Weights of a small GPT-style language model, trained from scratch on English Wikipedia: 9 layers, capped logits.
Each number is 500 + 50 x the weight over the matrix's rms, rounded and kept within 0 to 999. Layers, rows and columns count from 0. Numbers have three digits each.

# o: layer 4 attention output (transposed), 192x192, rms 0.12, rows 156-191, columns 48-95
# v: layer 4 attention value, 192x192, rms 0.144, rows 157-191, columns 48-95
# up: layer 4 MLP up, 768x192, rms 0.15, rows 0-92, columns 48-95
# down: layer 4 MLP down (transposed), 768x192, rms 0.142, rows 0-92, columns 48-95
o156:481500522419450520524473526498566505570507494498449490545519499468440446449528490450474446537500555452504545485472572571478507538526584443469400
v157:520421540541435534366522467564570509499486478593523504538479416498495525518486543575437635566532524447498451522491471483456565498524496593518471
o157:500629488480427473418507519543432520507465488437513565562537446465461492447526472428483447459551461521473552499557549541415540575438497523572464
v158:533557470538430537467480494472548524483443510582448444459546518467460465525471467499506454519438451420517469468506505487462416420456465568557482
o158:481476477537599454590448508455455540503548485411591606560485448525511450461540498379548600494515531538519485528454504421493579512503523466452463
v159:583505557555499541429489465437532451474489499361479501469535480506521532577532486464514485538526457474494487492487429480504479476452464589486514
o159:481510460519441517462486463570425578481548493554546496601565476527510495488526444519554447499481524514423464449542405514496507433512569448398474
v160:556429457520561492474542459548403544527472506497474510545451440514539572542512513495524493502523524531546430489553525539465483437453571470474506
o160:467527471518543576536404513442659537464464528535515450542514495568407486425603502564503460519466497506631522476448416442507520572518541468458495
v161:514414465548468517493556524541511438462478537502503459456524499513545480489580575580448516493516509472501507513607435496492454451456515538531514
o161:551555472409485470530454432501520555545483458481552454478480506492513490541479457475493514545541482543506566476450487548479437404530464474492521
v162:533421516461457488490613529575572553543542478601543495544483507491467538485549523457473538430525430487458497531559511570528568462533510478530512
o162:515553485467503553499488495442474558600500660460506515472506463454434515563529397573546469522522503484556417434498513457395540587438464458467524
v163:438431540443486577516460447458552464503492535589508525451412522645503476469464543483482439471556561446489492507447487469544459462533475492543473
o163:496487485578433432450553568551474494586500521508491420528538439386507454548528537540454571502428459511498503552495550496458535484504574449488499
v164:578592590490495514542485525424488473517516581487457565462502495452550424472474488443526507595463518502519439523458488507535441526446526534481531
o164:526444498623486494515494410544503569435483410552507511565470478508472530401490502551470532537537489403467529524521566528451484533505522503594498
v165:570446431546468538495453550569493464537500479555563567468560531516460530529400537470469536444507515510578408516418582483536451440479473437487456
o165:453424489480554484569496473456587501524449644405439435558435538494548537488513441498506551534516473515501660553455524490517508464465546448543478
v166:501499487496533526466394543473492477488539538481549446446526528561518438658441480503442500528513468573537545520460540540509485452479514503448444
o166:487544505582570488590460470576449492473580524431532480531441525483629521500545510582535449498502556482391515551527466358498541483511437479524534
v167:565485523531471535480498519471521473518492495471487541471533500496515488491543525475543475487537438497485522454465523481515504400507471511495537
o167:529556537480467498399460539533553514506548519553510498575462541481393475542561438535477524580492557499498495460518512509486530494580510468514437
v168:483485486543544456461468548412575470523481484524423557493550462539467402479488501535494478553513458493485527514456476522426529557484536468457441
o168:575480484453491457525544437465480453502507519500578554535514509439544570464539474422564472557511569543512483532573505505564470494520439465575489
v169:416639495554512521564563470550510481483476552511473496499535447545601482506502426497548478457459514479518421488462387533563444529489447529501551
o169:494419512575567512555496474408488570522488499446527411472469505533457545471528553390465543559490419427518494388588467428531467553544490462437505
v170:437528509572492500542434545518488511522473522494530474554503545477461512523560494513561536533490520554562513549509485455527466516472520505586505
o170:559491530449468541453510435469507555477544444524511607488519541506489527476472577454546438566574451459496501358485517537495459480508453511494513
v171:511415490520507455539511461503480534480479472478566498499521504527480531498471522514475503509498510542572432435457579469463485432470586406454574
o171:452557412501502480514532486461516459457447461493477448449488502453537525556558469532503473505528453447458523501548470467526497575522494538487499
v172:503637596474436608481548490442453527454431514447439574478507441461481456492441555445540525601420520555563430602487440515445493421454438547495457
o172:499487453596531499521557538524546521512556562531509533476539480506505503460542451471449517517458367443506442471437462432502493545502523578325514
v173:481450530462512500460498502425567472538526511561426488523575512499523461485526532554460528473601446480479487572570451583493470511540437537489474
o173:557553553586412549521547492560483532527528514582527527477517517490409596598549485420498508587478528581518490461558535502416530443533492417480524
v174:423582506535491598547538540467465637508529546583468535542501483489420480378495508498491425544537577561593505514458519470483532521523522538606522
o174:513521473492516588442590624519586544526507561545532533510486462445482488471513509493539499465410488406486549442492508510495400585536452547546462
v175:543483580448447494540457568446481532506567487529434523533537428549606488421435552439436505588479488491532525548552495472452468524632457431525432
o175:554468599551460487488446542520556531547486500581482535439507509478430555445574507528520501546465556506499544457526498596427511513352543521472557
v176:512529503472470504495481512493558457484443595533562508521594463586528486536503525562529518520439468428459575575498503560520477552581500541473427
o176:465434515492539463546504420482417496434578478490444519461416594392601561537533459433475450432559479590473501543479481515506538466492404422535551
v177:570584499478510521574485510554542491465474511456534518567538539553442534472565464530511475533516533531489559530459526467520494519541508515509487
o177:544467518498419460434546463507423453503598518563432610432499557607486385482424493542575450510531544563508548501504470462504446520498570478498515
v178:533462501497480545466438480525515527536582484493521521454533457524505457500488539483538466475499492513526503537548522449573541465481543413584390
o178:575638519531542557564516487492510558525517472493485455552499439540440442508503566529499521577469525569606509478587560534496519530466499451510491
v179:484575492486478511563487421486499556468454531572496498472436530539556509463495526443548515505404552510473466539496569471539484533450469503527427
o179:442487491573552505522517498435502633482509494549460432509480457455532495432493585528419581453427505499493544454468539554608472577545477578480474
v180:527387462473436413450588491546456498476539543600487483537510472585430439458518533453490516545508500418580422495562585510482534448479458491505550
o180:570492465458482521564468449449462495526526501428446455556510513463563632530605538552547465515553521607603511511529529484480580495543497560499475
v181:482537500470483531601452497584624500542456538467518434496564462526458482472559397475537562428413419452439462502523514469524446456475528560494457
o181:513499450473521338473531480431468583472531504499506603521496474422521529562464562504526482509488458570514433456451538514566544432564433451490492
v182:451525469487566547496418489511547556572480503437461461530427417467525486574516400544543498488501490546520528515413551475493567536479540555499466
o182:523488421438588473539442507450463493550571505522484555535482546450506485491479511454501599531437538421425485443547478477566588478479434487516423
v183:565479514545387466466567536470555515487518557503513479440526574578504542514521512472510384575522586421513506515470564455439473476486494509503524
o183:506441483521494625590518458545433471546524490474488540538504542469520500484521518545457536443535496485522475473548486457437514542526524498584470
v184:523465467389517552579477480494465460525427571572492454514535541513446457568602462504480595404530458513422451475588440528511475482522475612577574
o184:438421512464420483484535583553479512451580543485607490540546509453367621577465628538476531462468496538548519468444493435525541434486516424502421
v185:521519453484528551537448389488549605461554546458579503542469540469498498462475426517513524465443441541463547415541483458511496512528446490474539
o185:417528388475480492534453561514445460476433515452532511528523494485505529483534552452435539424502523493539441509507516496584466485548498528568517
v186:521498548450518469513535451423582413453467496478560531380583474556580482437500519518419499502329448470483446468499530478552507432514466584467500
o186:459521473506422345493617526560471568492619492517492515479407535414495518437489556595425542541483530471468472532520493493550439543427458538541501
v187:567451509469484480425564443485513462496443468523489512519547555556577481540569579543464490488544420419510505542511488448516472499458555534402475
o187:533505592525524504523518588555440598458390556500561459463552431514454576563474432451546373499581537586689469477581530533478458536554440463598384
v188:511452394457456516504529524462503501466557419549471494439497487545440547483459489477497484442538464526479504526551530462476489496502471507524418
o188:478514549491475426436500523553599469466529489505472499515537420496434429470601428556515541462500530491489443522515534554484543544492488405452480
v189:423523511501459492496537498433506495492592470504506503569502506572563467451435555553405467511533471490529500486467500462466446576479513441552472
o189:510490593546517551494429502534490521550412518503553494510500508444425551575515502485491491432510509453428451481533586542446441527477486545554508
v190:513485537496443485512418522546612512486469569503505454446543583483556465445573516574523443531493496542464500455496469548486436559430489538444469
o190:500465464535445481534524426448449489515457497508604589557545476458478594550489449531457493495500493483482550607470553478422493508465429357662502
v191:455587535441531505534491495477485525515528534499465445503450456560462579538485452413519504562423537568582525452556581404507552483477535467505435
o191:429500458539525510561486588447568432485486478485449515472467438560506468462530513510589613553506508485445540485399506606545495569443433507591577
up0:593566463500491482527421476495556464543422444486526506468526535527523412516480517394513527429469498354560450536479483401551438512434554461596476
down0:508504422488527422511572485491510536525410516470391427527483611449491546541443530484528618414405539618591456506604498479504498467613476507576563
up1:456552483490531587490505507549502426431487525468522625488500402472529435525514590542519505540488526509502412509545500444483493436476540555522331
down1:467487606522520548470478524511652500539464473535565514424584533526554429461492579488525538537480533485478533490589564463453376486472452525508546
up2:517556496541547482537518480339473495457489505581521494600547540537468509412536541521517462455480475480451526412504481442395452472522560589540510
down2:494567549495464463505521454460486508483413514480583360391422527490551478546360521561536439470516562581502522551467546575472510506460502453528494
up3:445553507567484480521511509520551502475505508547620444470564483558420430531433594454479523571528456500439531441490432530492556611469514503452503
down3:543482538551583480489576525586479476433538506447477534533464458444523413507403513550427451572531538521481614573550526482457524554528497446568456
up4:461535487482511532543492532467465511524457462455511546455464452469543578446591552475465487446479505548517485507576485506485478497563512525542492
down4:501430544478599462553433468531502508505443437506490496465563518576527418492528448566522513454531455479483515517544489555415485478515528514411486
up5:506445506524509478513475465478484562463516586542539476472579481471522561508572527562488492415470478466566548504523585493475468510514483453551531
down5:489506449501374523564504490449579516509487513360510516528459473557509408508449500537413488492468424476523456475545534483536496482403550494532538
up6:520524470563495459514546503557518546548573556542413426476509389417509500585508409436461488513475602522550502416516477455507458562565519471517523
down6:496457518455484534406555474426540387561560511552563536668488424467451494434516464465533534514649436477431551471481574529549499513458460585510497
up7:431498470440473493483479431481424465421467552558428477551458368575517557550528569520497531499502477440501520444579541591494451472485594428479503
down7:486446503486385411536496457492443427482532399521543444456559461566539444571516484546574586433429434474536534439528473519491397464475505467484600
up8:521480451521453560521537496511492548519490548469416443441643463440433434489530615484488566497524438492414448497489489509498574496506503526411465
down8:562545571449380564495544468566510518485510434499556563481564519479433459520538581517536449482534400521530566497457456508529551453430453546390467
up9:453443422466426486506529518483460515510511491438534539428450544460414501550572534462497491529552429484419474436471504457530537473555569488480460
down9:537480521505487539566518513516439470467493518465489387396497503534601518569517462486456514477441492484431466536536506570503500537499483470453453
up10:474540594540492490483463447438500559509523539534503501487438578480408526492592552430608529524546540427476543341545477408545451494508488429538559
down10:446496479435464530605420493480583565480497623499541451539486501526522436510502491531502513445511577486493455542577468541468574544486550543433513
up11:502496445517479492507531453505436539556487514494517530492603601478499510498596482435454531502491470432466490509447434468544475531456426506465441
down11:398538510446535543490503478527603530529580463537517490553427425521587497482543542499501539514583601542464454447586547626489477499580469526490502
up12:426433464471478439510495501513499560553576495545445433457428480521512426438518518392478559517517456559517569471537545576471411484525518588502420
down12:541502404566558448502534470463477449494510570483525481526504436465501428395485480526569501481537506534488479576499480535486477394550548600442382
up13:454572497531540486448460504449469523470479523491577520448444423546512538501478503492506528606463466477479480490536474419452522568423509462464456
down13:537462434474478436536526517439437488459474525605419425609440515424451464473483520427534441448498464458473584559488392522497489528510444468524423
up14:496487527579461452465484545550503470449540433472430491549445480559476453549596473514572400434468464548490537540455369471386540549461488411550491
down14:507440549547480536557592479539579402527499461449534509551590591569473530425434442482480409519520511479541467454518447538569464594484403450516557
up15:500523481572552533543451508509438467481479550497505512420472551447519483592580602498526543454547624526490444428536522564442480528638500522500488
down15:489526432421451568446528517534503547517575562524499493525490621420493530474509528495541488515554514478454604489373501571517528517447521555429500
up16:469531525488468448511412454531419450538493472485554488494539480507534466517496476419520500533508437426494478375449501551489510489501404433533533
down16:482547561486492444552492477489478443427346490460409418564570504467519362473477464478491439526420504542497471585537411471492578485459395546426426
up17:453529482502479588554566616498472498505399539492496520496550506464450441486539507533454502503481557494494489513432527476452391439446509552517414
down17:455458559515493552489534625510623542536582559540431512540565484574469540478414585622495582458379514538518460480584549514510599563450510468554466
up18:469587429568488530494494551480510520443501446494527528538506506498430522487459459544539507543479548523458480480505545410506468439595487476401494
down18:371424530398507446454472505456483552522479544560572545500499519498433366559533545459540505620464548575460323469477541472427377477522575505472526
up19:480510527470520498575535504588463512399562519481539500496575530532497521514345574473545528608416527463450573583549545441524550557505612579441446
down19:469512602490534460411609489466448419451616518556453521529533442471414479447553530552533489591591409542499508438564587504689421410465464586461457
up20:452498526634476531427530505570486472551563468470417480499555491582469462433426446507572541385495473604481503493456569577569551459522414469536467
down20:471572509546482511439513489582542497486533510385490493456544528571543454514519432484400547412453438626438576471475509508548586489599457539623412
up21:502489520448548462504513500507520462519413481496497581528560545485431498523494486495407433535446498439489506523475512492505554462504497453555609
down21:567451481493557630536540599511485569535443518447483574455575556508606521430455429445534460521491476444499549521444565452555497535563471411497521
up22:565423431541547444460506522557548560478530435541480529541505479551491426484445532574501518538563436512511478391582512504572448590631471545504591
down22:516476516517513530451416441456495432533503477506522493507460451524401518490462563551516482433394454474482508477518609524520484572438456509525579
up23:542569504571495473439478463531497574438397551539608582465429509500513488523471609494556516501510413471474412482423394439462445499459620511505461
down23:457517562373474579543412491466512376534505504495524556526459518512465537477379450539463590552449486420470442534401458568470468549402507411511490
up24:481586512606502568493539506453500529405514493457486546442490547509490490528616541428440540469596473493456555547644507501481466498507494528523504
down24:553543516497493523565476441407533554505527570489500393501532583629596464497523513520499574390491455557604560549489450434477456493436481503573462
up25:447472520534512471507569528505451491487450570440463484482573431492448509581538560482467348548556442506531482479523409466467575523508468465439508
down25:438511477466448417489506507501518518532554516504526398548418598522473438550551513443517485478508406467530484512492457602436447515523461464426472
up26:505510607518492598564597494524602408545564471540500512489568565462548567515498496540398565491394468481577474579440523487467463462560443551492461
down26:431513464535511491518471487429470446401470424483543457450562495465436525478468473503537582532542428494546502405439503472502565519409566484520462
up27:578488475429545537466531530456441529495404469435532526566579481517561494507525461553475513435520467553503557507475455532447500509575485561493440
down27:564430449540486542502536465562529474440515526528473551516405483498385518493534487617531534468486496495460457442521520471470549529504498493453555
up28:543470518547445498535538482520558381492528481556545509542439429545416510440450485571416440438515464491497502501553440448476540485507496481534533
down28:491492448403500543556398446519495573486461543458417538474472524542551566491510469554488554452544471491534428478513507447455509473472460492453466
up29:538474584554578536499463469498528445431568525634485499549535514505542498573467494518475406549439496427535526604511471462539489514524540444484509
down29:452499544554498560563454431570499432457523412511504524486464539515410576534569525488572473497465472483438473493525482574495575527471516549582490
up30:516485485520466532428560513494495520482511496529566497540463488472490599575558469469591518511494548478453432494498529426528481489456498554467503
down30:512425491559532481543473486581567530552468539436522525460438478576436599451483475518532650493481530596546437458474452431520591471504607516433447
up31:507543524491423719556546495443561391561501509533458476428445469576511431463574467523498452556541433541479449534407456468460477492488515444477512
down31:455479497501520497524419460476515505501507475489442499489497511482479532510506502516493510479467476476443451533578469485494518465466524507548523
up32:454529604450498458470481424552441532529534551483500415524522500520555554551500513533452488434491466518465488444499452474516485516479487451540564
down32:438454555495529505485557585470529508473503503527481535517483458497505452527470420465542460424456512492444531533518557475528418466490474494440520
up33:497504429503486525559583446519512610442524387464501554540478548444442512541383470461501593515520457525591529548547495494583533523430472529425515
down33:404455466425415466459479522535491599413489419485596570459599487490451435515401544582572586532560483603626426490568450487485503520460432533455506
up34:555489467510586497469442454613514444422458427510575564490578539489474535477498563537424449574500475515498505499463566451527458579505524534495565
down34:559588497481581528462450528455555489553465484438529438461512532520429397484489509503527465451499487576501568510482489463540496433592486494592546
up35:502436560472471458382542498482507523593489407536510465437491528458577405496420471417476440484554498412519491598503441589564504455502490516525470
down35:470388473456390531514488477514500483536532415394449474503535551488417459479503558518580562535449451510518495482466492558433523561423404427518495
up36:556521399521573375489577504555452551548568472493545493459480511456550586456447550530506522556511458544505433611420505478467476565524516496409544
down36:517508518530456607360534479513545468452574450426554386539524462518559494460444513457587302502525522559455510610422490442561512445453474446490481
up37:404511533486489505523483462520399453537542526551461462475521511578476499427499484444552575476548545461540481513485445526563491526475476501534501
down37:471564470451550550525457563599416619503507534488555604613574528500533462503438498534470613509522425398524481529392494530498564514553530531452438
up38:546506495482413490502444457554550544387538497481561502611497474535427630464526574408490464486549490487622543484478458459508570464522386480539525
down38:501499475588512517518379476576542493544493571510424615541405467540432536523450564466481571465606463482559503475523485408480570551469367460410562
up39:512489539440488579597464534510483484532502351529469488354504469399614469416474512516558494489513537419490541508492493552495529441533445488449585
down39:451480471554562604577470530553422476507454481478550563454419487522452554503435476521474460546572541481496442456376434516485510536616555454497466
up40:482542557571562559545499482469497463493529481542450531578594425517330530491482456452551413539456479425477533526470428569516507484571459554439485
down40:489452433591504466476475478457568509444496504466556471399478548450513489519516483565458518468557459511432449630510456547474485488442482503527575
up41:466482455551456573518474484479514463565461576441606555507531422525648556573563514579432460481585525508450418454564595466538532437566549491483460
down41:512430517562492403486488518536566487526446508534561601512495541588463500482433508444453523486512448473570447485439520517398502457513544552534451
up42:497435505578546444532457521498454457468525469532369504534516559421482492412486520512566582463528521487562502523464518515495522518506511561471593
down42:445518523552502527435572555402481571531424524487409479470435475515536629522516433474506456465496512512591466452518548586498503502510553559521526
up43:492479421466486508594514469606510488477424459516509590475492642590495433626612535546518557595476459455460493520504445425475499435353539560578507
down43:569530464508467526539451508504475463600506521499604595403447370588486507448484421556309409548594453506539585454388479460485570446501625503546461
up44:466480505514465469459485617537485569480544519521536473535601481499490444490434524526527470490500476480547507517498536487493463513500524582592479
down44:498509551457555510518475488525503446518468545448388440533448495522488500468513475480515432458452567527458384502576469582484520430543507511425495
up45:495436517571507529485483494576479450508357535414481571509430526565478493496531566431518486540443401508555470464510423511492553493507437497445451
down45:474548499450524543511450453502513515536510491530422508514410480442478539468536479562511521478561549441487527500447508542495557578533496484505453
up46:481551501410522554532488482537446517567468476572459416543435534486452578590474481488532462434560497533474553469594509534533507457482584476474548
down46:464528431539420508546518457507538563478448503503488445579485605509510469463520502568515409499499592411397571474545484463574501499560490487474512
up47:510521523521434481495526560489555509541500534561467494404501485482456465472509469506475492494548601482445528455482548575480430575484508536443542
down47:549513507495496483477474537482495517558522571575465485438428514598531477405455430496537527486459503528514555569488564598556533511467556452448521
up48:431515479553490593468479501474614504455494566548627515529522484489507561526471500547547476533501551504528467555526415557573478526552434537475522
down48:487542449568483478540471583399535531463549483556502458517476401472493510461469513461523544476576459572482484442472508543574521532490494536540519
up49:439536535542572517535520480506448503460551600459499504507540513550511513587497461534481483527393497501489501489426474563506555447493607517499394
down49:387557530465533455442439468484486569447444494526488442543432572520451547561523511501500547513508511475448514504590487453528574432507447530462426
up50:398455512435450549522494481492501474500538664587471505450425473481461551506556431464440559416481450485501472419537590476453497582459541456510533
down50:522458537507455420508596496510521508446607467486440476429407454529580421477513465596454454484443461444439464515538543596479473583542419516463575
up51:515460519564522534397505502515452558481544429481469516500519493435545551576474512570475467475451488454483452519469468564452496536440614536473566
down51:486528451474564545465629523534328548428484497476577527519583494489422506443430552413581419607535536495515409521415483493526584483541527478543506
up52:457531497464524516440500475489405476469603463463569411523559567520457545540554441471472474456474505557517471503568403502524357456525585544435519
down52:538540467509567514464559498509481501498505511517507522522400436440441520416482474439569437462442577511427489496435470602430465406384477514533581
up53:527572513521465514555552508505534503389452572500541544436585501548566509525467462502438579430484526500485356548508439459563426565479491464411535
down53:439443503452525413402528503483641487442451467545459462541510536446544461509379585485473465572515561485577581420520477519363407519533516444525440
up54:492542492442546534552492473442489518529441491498511457457495423518466536544522376428494488459471504439498518472490381485512570489505545496439523
down54:555496488508509461441450537560440490569494547508493510564503544467487463472544518502518525492396495578507459463465536613559541542366554430590469
up55:547465518452519526517566390591525555479538503553564510461512494538561516482585533425588514498427457542524480536510420550437427482543496497536455
down55:501513543448563523462493554470457520539607449570574491575470434528543309532534482448441477499584558505358480364498520523536501598522483560525451
up56:552511405495490418559516494483536476599428479582517434509506502461534457530585491502475446498520484508502492479546504516488560528511473486535493
down56:494534487529420484579515467560481506511500539478566597551434630503480483524435504486374539600632523570535476521472512564552501492534459444449517
up57:555501455544536482599538485430632469463498582411514411525469474462390453481427580513440533425480482497487375496520521463440509466448458438554502
down57:491541480468545478461423527456515584510517523508385499520530436524498468498535601539570464522412471481480530439548549498452475480613447542629553
up58:588434494453473512494410536547444559537468575621502538578566458475486401425505437448508530644507498516443492593513530508496562487519491617555511
down58:582522498455455384465447484456429469516487501551478541480569513532493495403528491471372494531539488540563516535316454473519559370484477581406555
up59:457494574522569513548518547540504458544552492607557512487438487453452494515481523556591558423523568431479464591490500459596477531388440368621511
down59:544545586494465566526523559490530489536529526502503523528431501472419510502487508542519439472468549452484482440470439409404497486499401501454511
up60:481513554503571494451474547523493571518503482526495504462586465556508513452520580532548505517506540548477481476510514519435538475474510399456491
down60:523531534456500487479583502509476480473511442465544447516578461485544426492486443462529505531508468472513519487464527546513484507520467485401467
up61:481519512450424478515453477526555455506544512495419494473501564438420489499558578503472534433550433550555525517493483572458552630533576520452481
down61:520383440510524534465476623558554426517451478510462515457428479530434461522460563502507592475478494506503636480488597452438528575442404490500424
up62:452524549474475514497553424486419470533496450521437506529456526532513499572536489550480474539523422517523420410536509479495478464516523450493570
down62:457476477526452516515524455531440487422579528421474462500444549520448480541531482519470563523566463482485468453566564483598431507472461415588580
up63:481583577523450506445519601467501504564530389422456515522496551546436472528680491391505517504506587511427456577483572452561403527566523501547473
down63:500489488526572554625515397586521500485524457509508461520531493590555511605575541459467509557508499425441552476519529492553481585444464477441416
up64:402496504486587468480486559532570535447495420594540424491476477474446588550389478448604462484402524577527520501488464508430542545492445521501478
down64:410489484406543480612435515499601420536490504517494482417595532508560487471466567531529504393532539471478411405564520496514391576433443612578540
up65:479507498477431464575469523491568484514600422495454529429532489445497522482630461599540563500525568471523557451451506532481417539560510447458458
down65:489541438438494507554453491465509435503502528474591560533504435583508494447553550438530442489583463478513544483503480520483520506530439490472462
up66:501483484459535443407595471525549464480543551421405525534556450418417454543590536548471414486568480510559519486479479456545544467524485431514538
down66:610515460543507528474433503522385479493518435483428484424489529534485522545476557497434495506545408441572473463525494544501482530484535402490517
up67:529467461492530529516380444490489443469466400538486513487560545370454460496523525516459470458459570461544496501506534462538566349508533454517588
down67:594369491417488523543547527558423465471463487558457519434466563466505380558534543527500537603500542557562422613520597563412476448424465523428589
up68:569492484503459532501545532559511482471458559527492530482553598501537418469500528514411565518440482521487444471558477570565604487628547500552517
down68:455473513485607542511469492476418492457450542461504452494460462554438506525543495565414559540510441517478511494532503501489524467503505567547479
up69:512576537510550435469463534488507500468452508399568590506490478464587520492392552420515568556527612477556542525567491532464499429589547484489505
down69:416498491464490493425493493543491456512507542541495515452440545541468483464457416456512550474477487508470500486509518488500568551427466429527470
up70:443577471480456518474456490451431546436542447520564455473482581560527532438443481450572544369560566576475457515544461439506503462571540397528511
down70:437554454559487555555517454386470531488546445487498458457516553452438438479486507455584498464621402530512466536483487472565532480556462474497426
up71:476553502568567527508411583517488528474475563465508485458475438524462490559544499502484430545531496488432384548528455527554562537424490482547490
down71:540512500473384542563364477455483522500475502467516489420563435533504464512413483538559494597584523496478515539445509561587542446511409579452434
up72:426508411497598556507482533495474446396502473562564465486522436515443562440500531572501513482426577426454553401498504536491441423561494554514525
down72:503452521527455509555455507584436483509491439502585565453483499417476444456511536532539531549546403509595424450495576477417510554494577588512456
up73:462547458525582490618408540563521491552442472534509546576467460545391538459523508399460542560477431545540497487549462562564524469425507586505563
down73:505552479520532484568478585449486517484466558442480435556479441552488538524515492539536523473574484537493383523485554459533575469519512549514583
up74:469548545513393504454467490562491475535398499546485510515585482556493414454451551451497436428426453520453472541512493475404479398607437448558551
down74:566524506609494406334538495489403442448479486560531526560420487444543435558506476432534466422586570578569505469548580460612492543411396534507438
up75:461587444458481554427476515509543524540487488536523480519549515473382447540469528458458450471456488448500524376522479517463510488504462554506483
down75:394451448580446470608476447534506602469541534527526468557436541443645591509529447496474530512534419556455490570415536476584562406515467467479544
up76:534508526554524446420490413411554499434471502504545582506463556485493515527583487547437456439439539506471467535552525452549649514471493471533471
down76:491494527528508503527366449422367532549461494553510475515529493503473483505496574576522493500464522511536508485481579510526559597475553468485512
up77:453465512384535544441543574482513454473455390520527588444548600552504536486535569499415543502576521406504468499531492390492665544538563532448470
down77:477489527500388422528424519465505412547484526406533494468517498557467515524459480494536578410558478556484596524492463507566560580455488503491467
up78:430513394628556539566515541523443532397538580552573534529414562547514439473525556437495541538587538536531549546521433607434438445463519535553442
down78:471478555524413455661535510493534447479498525553482515507393537527539501568456538592529491567355501470574463535598507553490489526491399472507501
up79:410453626416536547559475538576557506591425420541462533493482518414514515448495481521518489595516389521447512492523481501525391486522487430536516
down79:469588578507461389432500485526432439574580544491531526460574533454486549464507441455579529464488524531492510421473533385430504491463480513505507
up80:493513489446497471493543552568483494473490531414438555473524541424531540590567465546520495492568625498506444493555535554514503416443573467640453
down80:653532431492466612501569469508504508591533421557569442605510438497599484470494431462554519391468501495468474589425498552523493566418484448510603
up81:433593490508523465548557519507455507572514539459586477509488533530517488494469436532389551505421549477473486499579529534534500473539510529453474
down81:575562447611483597512490512517492556508421497577506446557502620495397427530515534505421576449382572490522542423471543516484470554485406455548554
up82:570517529557402442474548557529502430509499441634493417583528519520494451415517498425407479438514517514457511484531470491544463495469492492551378
down82:537529550506495449384477535478410510475533524469478455403527560514521547513435509537616562468520440541447574578445425499452392583452600535510533
up83:507582439476494459458571559487438494520469474447475505627452335639478401499601539469518504508456447537525532515461415463543567468541463483568524
down83:476483542490562513471574453367546570536541497478493497542480504500468537519404455497575528481577465607543468520492444510495510505449418487521523
up84:410595461494518510432377559507457495388531523489515592522422589441460449544562436513506554518518508544555516533540572470525495450469500434415474
down84:564533425417581529539526532422528535592465600427466573567426460529584569550479410495471391412485477530492480445423509503468473539520555532490497
up85:552506502511501476467502453566465426582542539561485452515419465420585495503485481496481468476493553552535531545544525517458522480417569566498434
down85:535525524492472472439482418563528519466543449473521404582499471538482480520534530587434509492465559392458573430486489444496592581466560504541440
up86:447400499473452485423373520482595566517530456500478568536557441546497508481559555562527523447517513512504586545558502505471453428578570539445525
down86:502428559507431517563481500376566514524459535525538457510502407494533539559553482498526469499428528453501517475505606464612431435573419617578519
up87:523488522456521426561486457555487526528444537493456535513558551506488548441542476529448556473526491488572442514564558498510534594471475500471478
down87:515500491553482477429467413530554480591463518478466473424532494550441492467568436547507517488527443547511455603485564489463452526509519469567503
up88:446542439451525450491513547466455489509556475488442600548406466510525586563449477466526483564422464599508456544487572506528505470491581435539533
down88:527489508443484454473481516520537431491506554409586524465509531542462545440534572570456553532438455434451481535452445504583482582436502494488366
up89:505482472604532494555487552466543488516478480570527493483495470506456512487550484483478489508456468439489578497501559519470477567499522539409470
down89:497464494505522522427517559514523532520578529487389523422562510558506458538495410501568500446509511516521527473454477529528495472343539463515585
up90:497570470612428538513484470503531529547586510560581562445511571408549667581562380627555512473528535419415450570508456586566412469509569449495476
down90:456518524505489511527537528481528478528477496503511536472527555565539475534514520518534414487504442583558563547474484591600443528558504511536513
up91:543559387562495532531526509458497569467575473430482511434456468439468561380505485481493544560576538540524469596517430525479520549500499479522477
down91:422557493435555581551463502510498433517488553496617515504605577528517405582534497425493443482498463534432542491532562522587411410397483495504455
up92:489459524457520440458454564499427569515592486540463503561484466502560522432467473496480444463561538459542600541561505502579537544528528582526449
down92:540531531461554518524552486541486471533502514488452407516494525471503488647541524522438474493513615470497481498572505587530436464486385527519581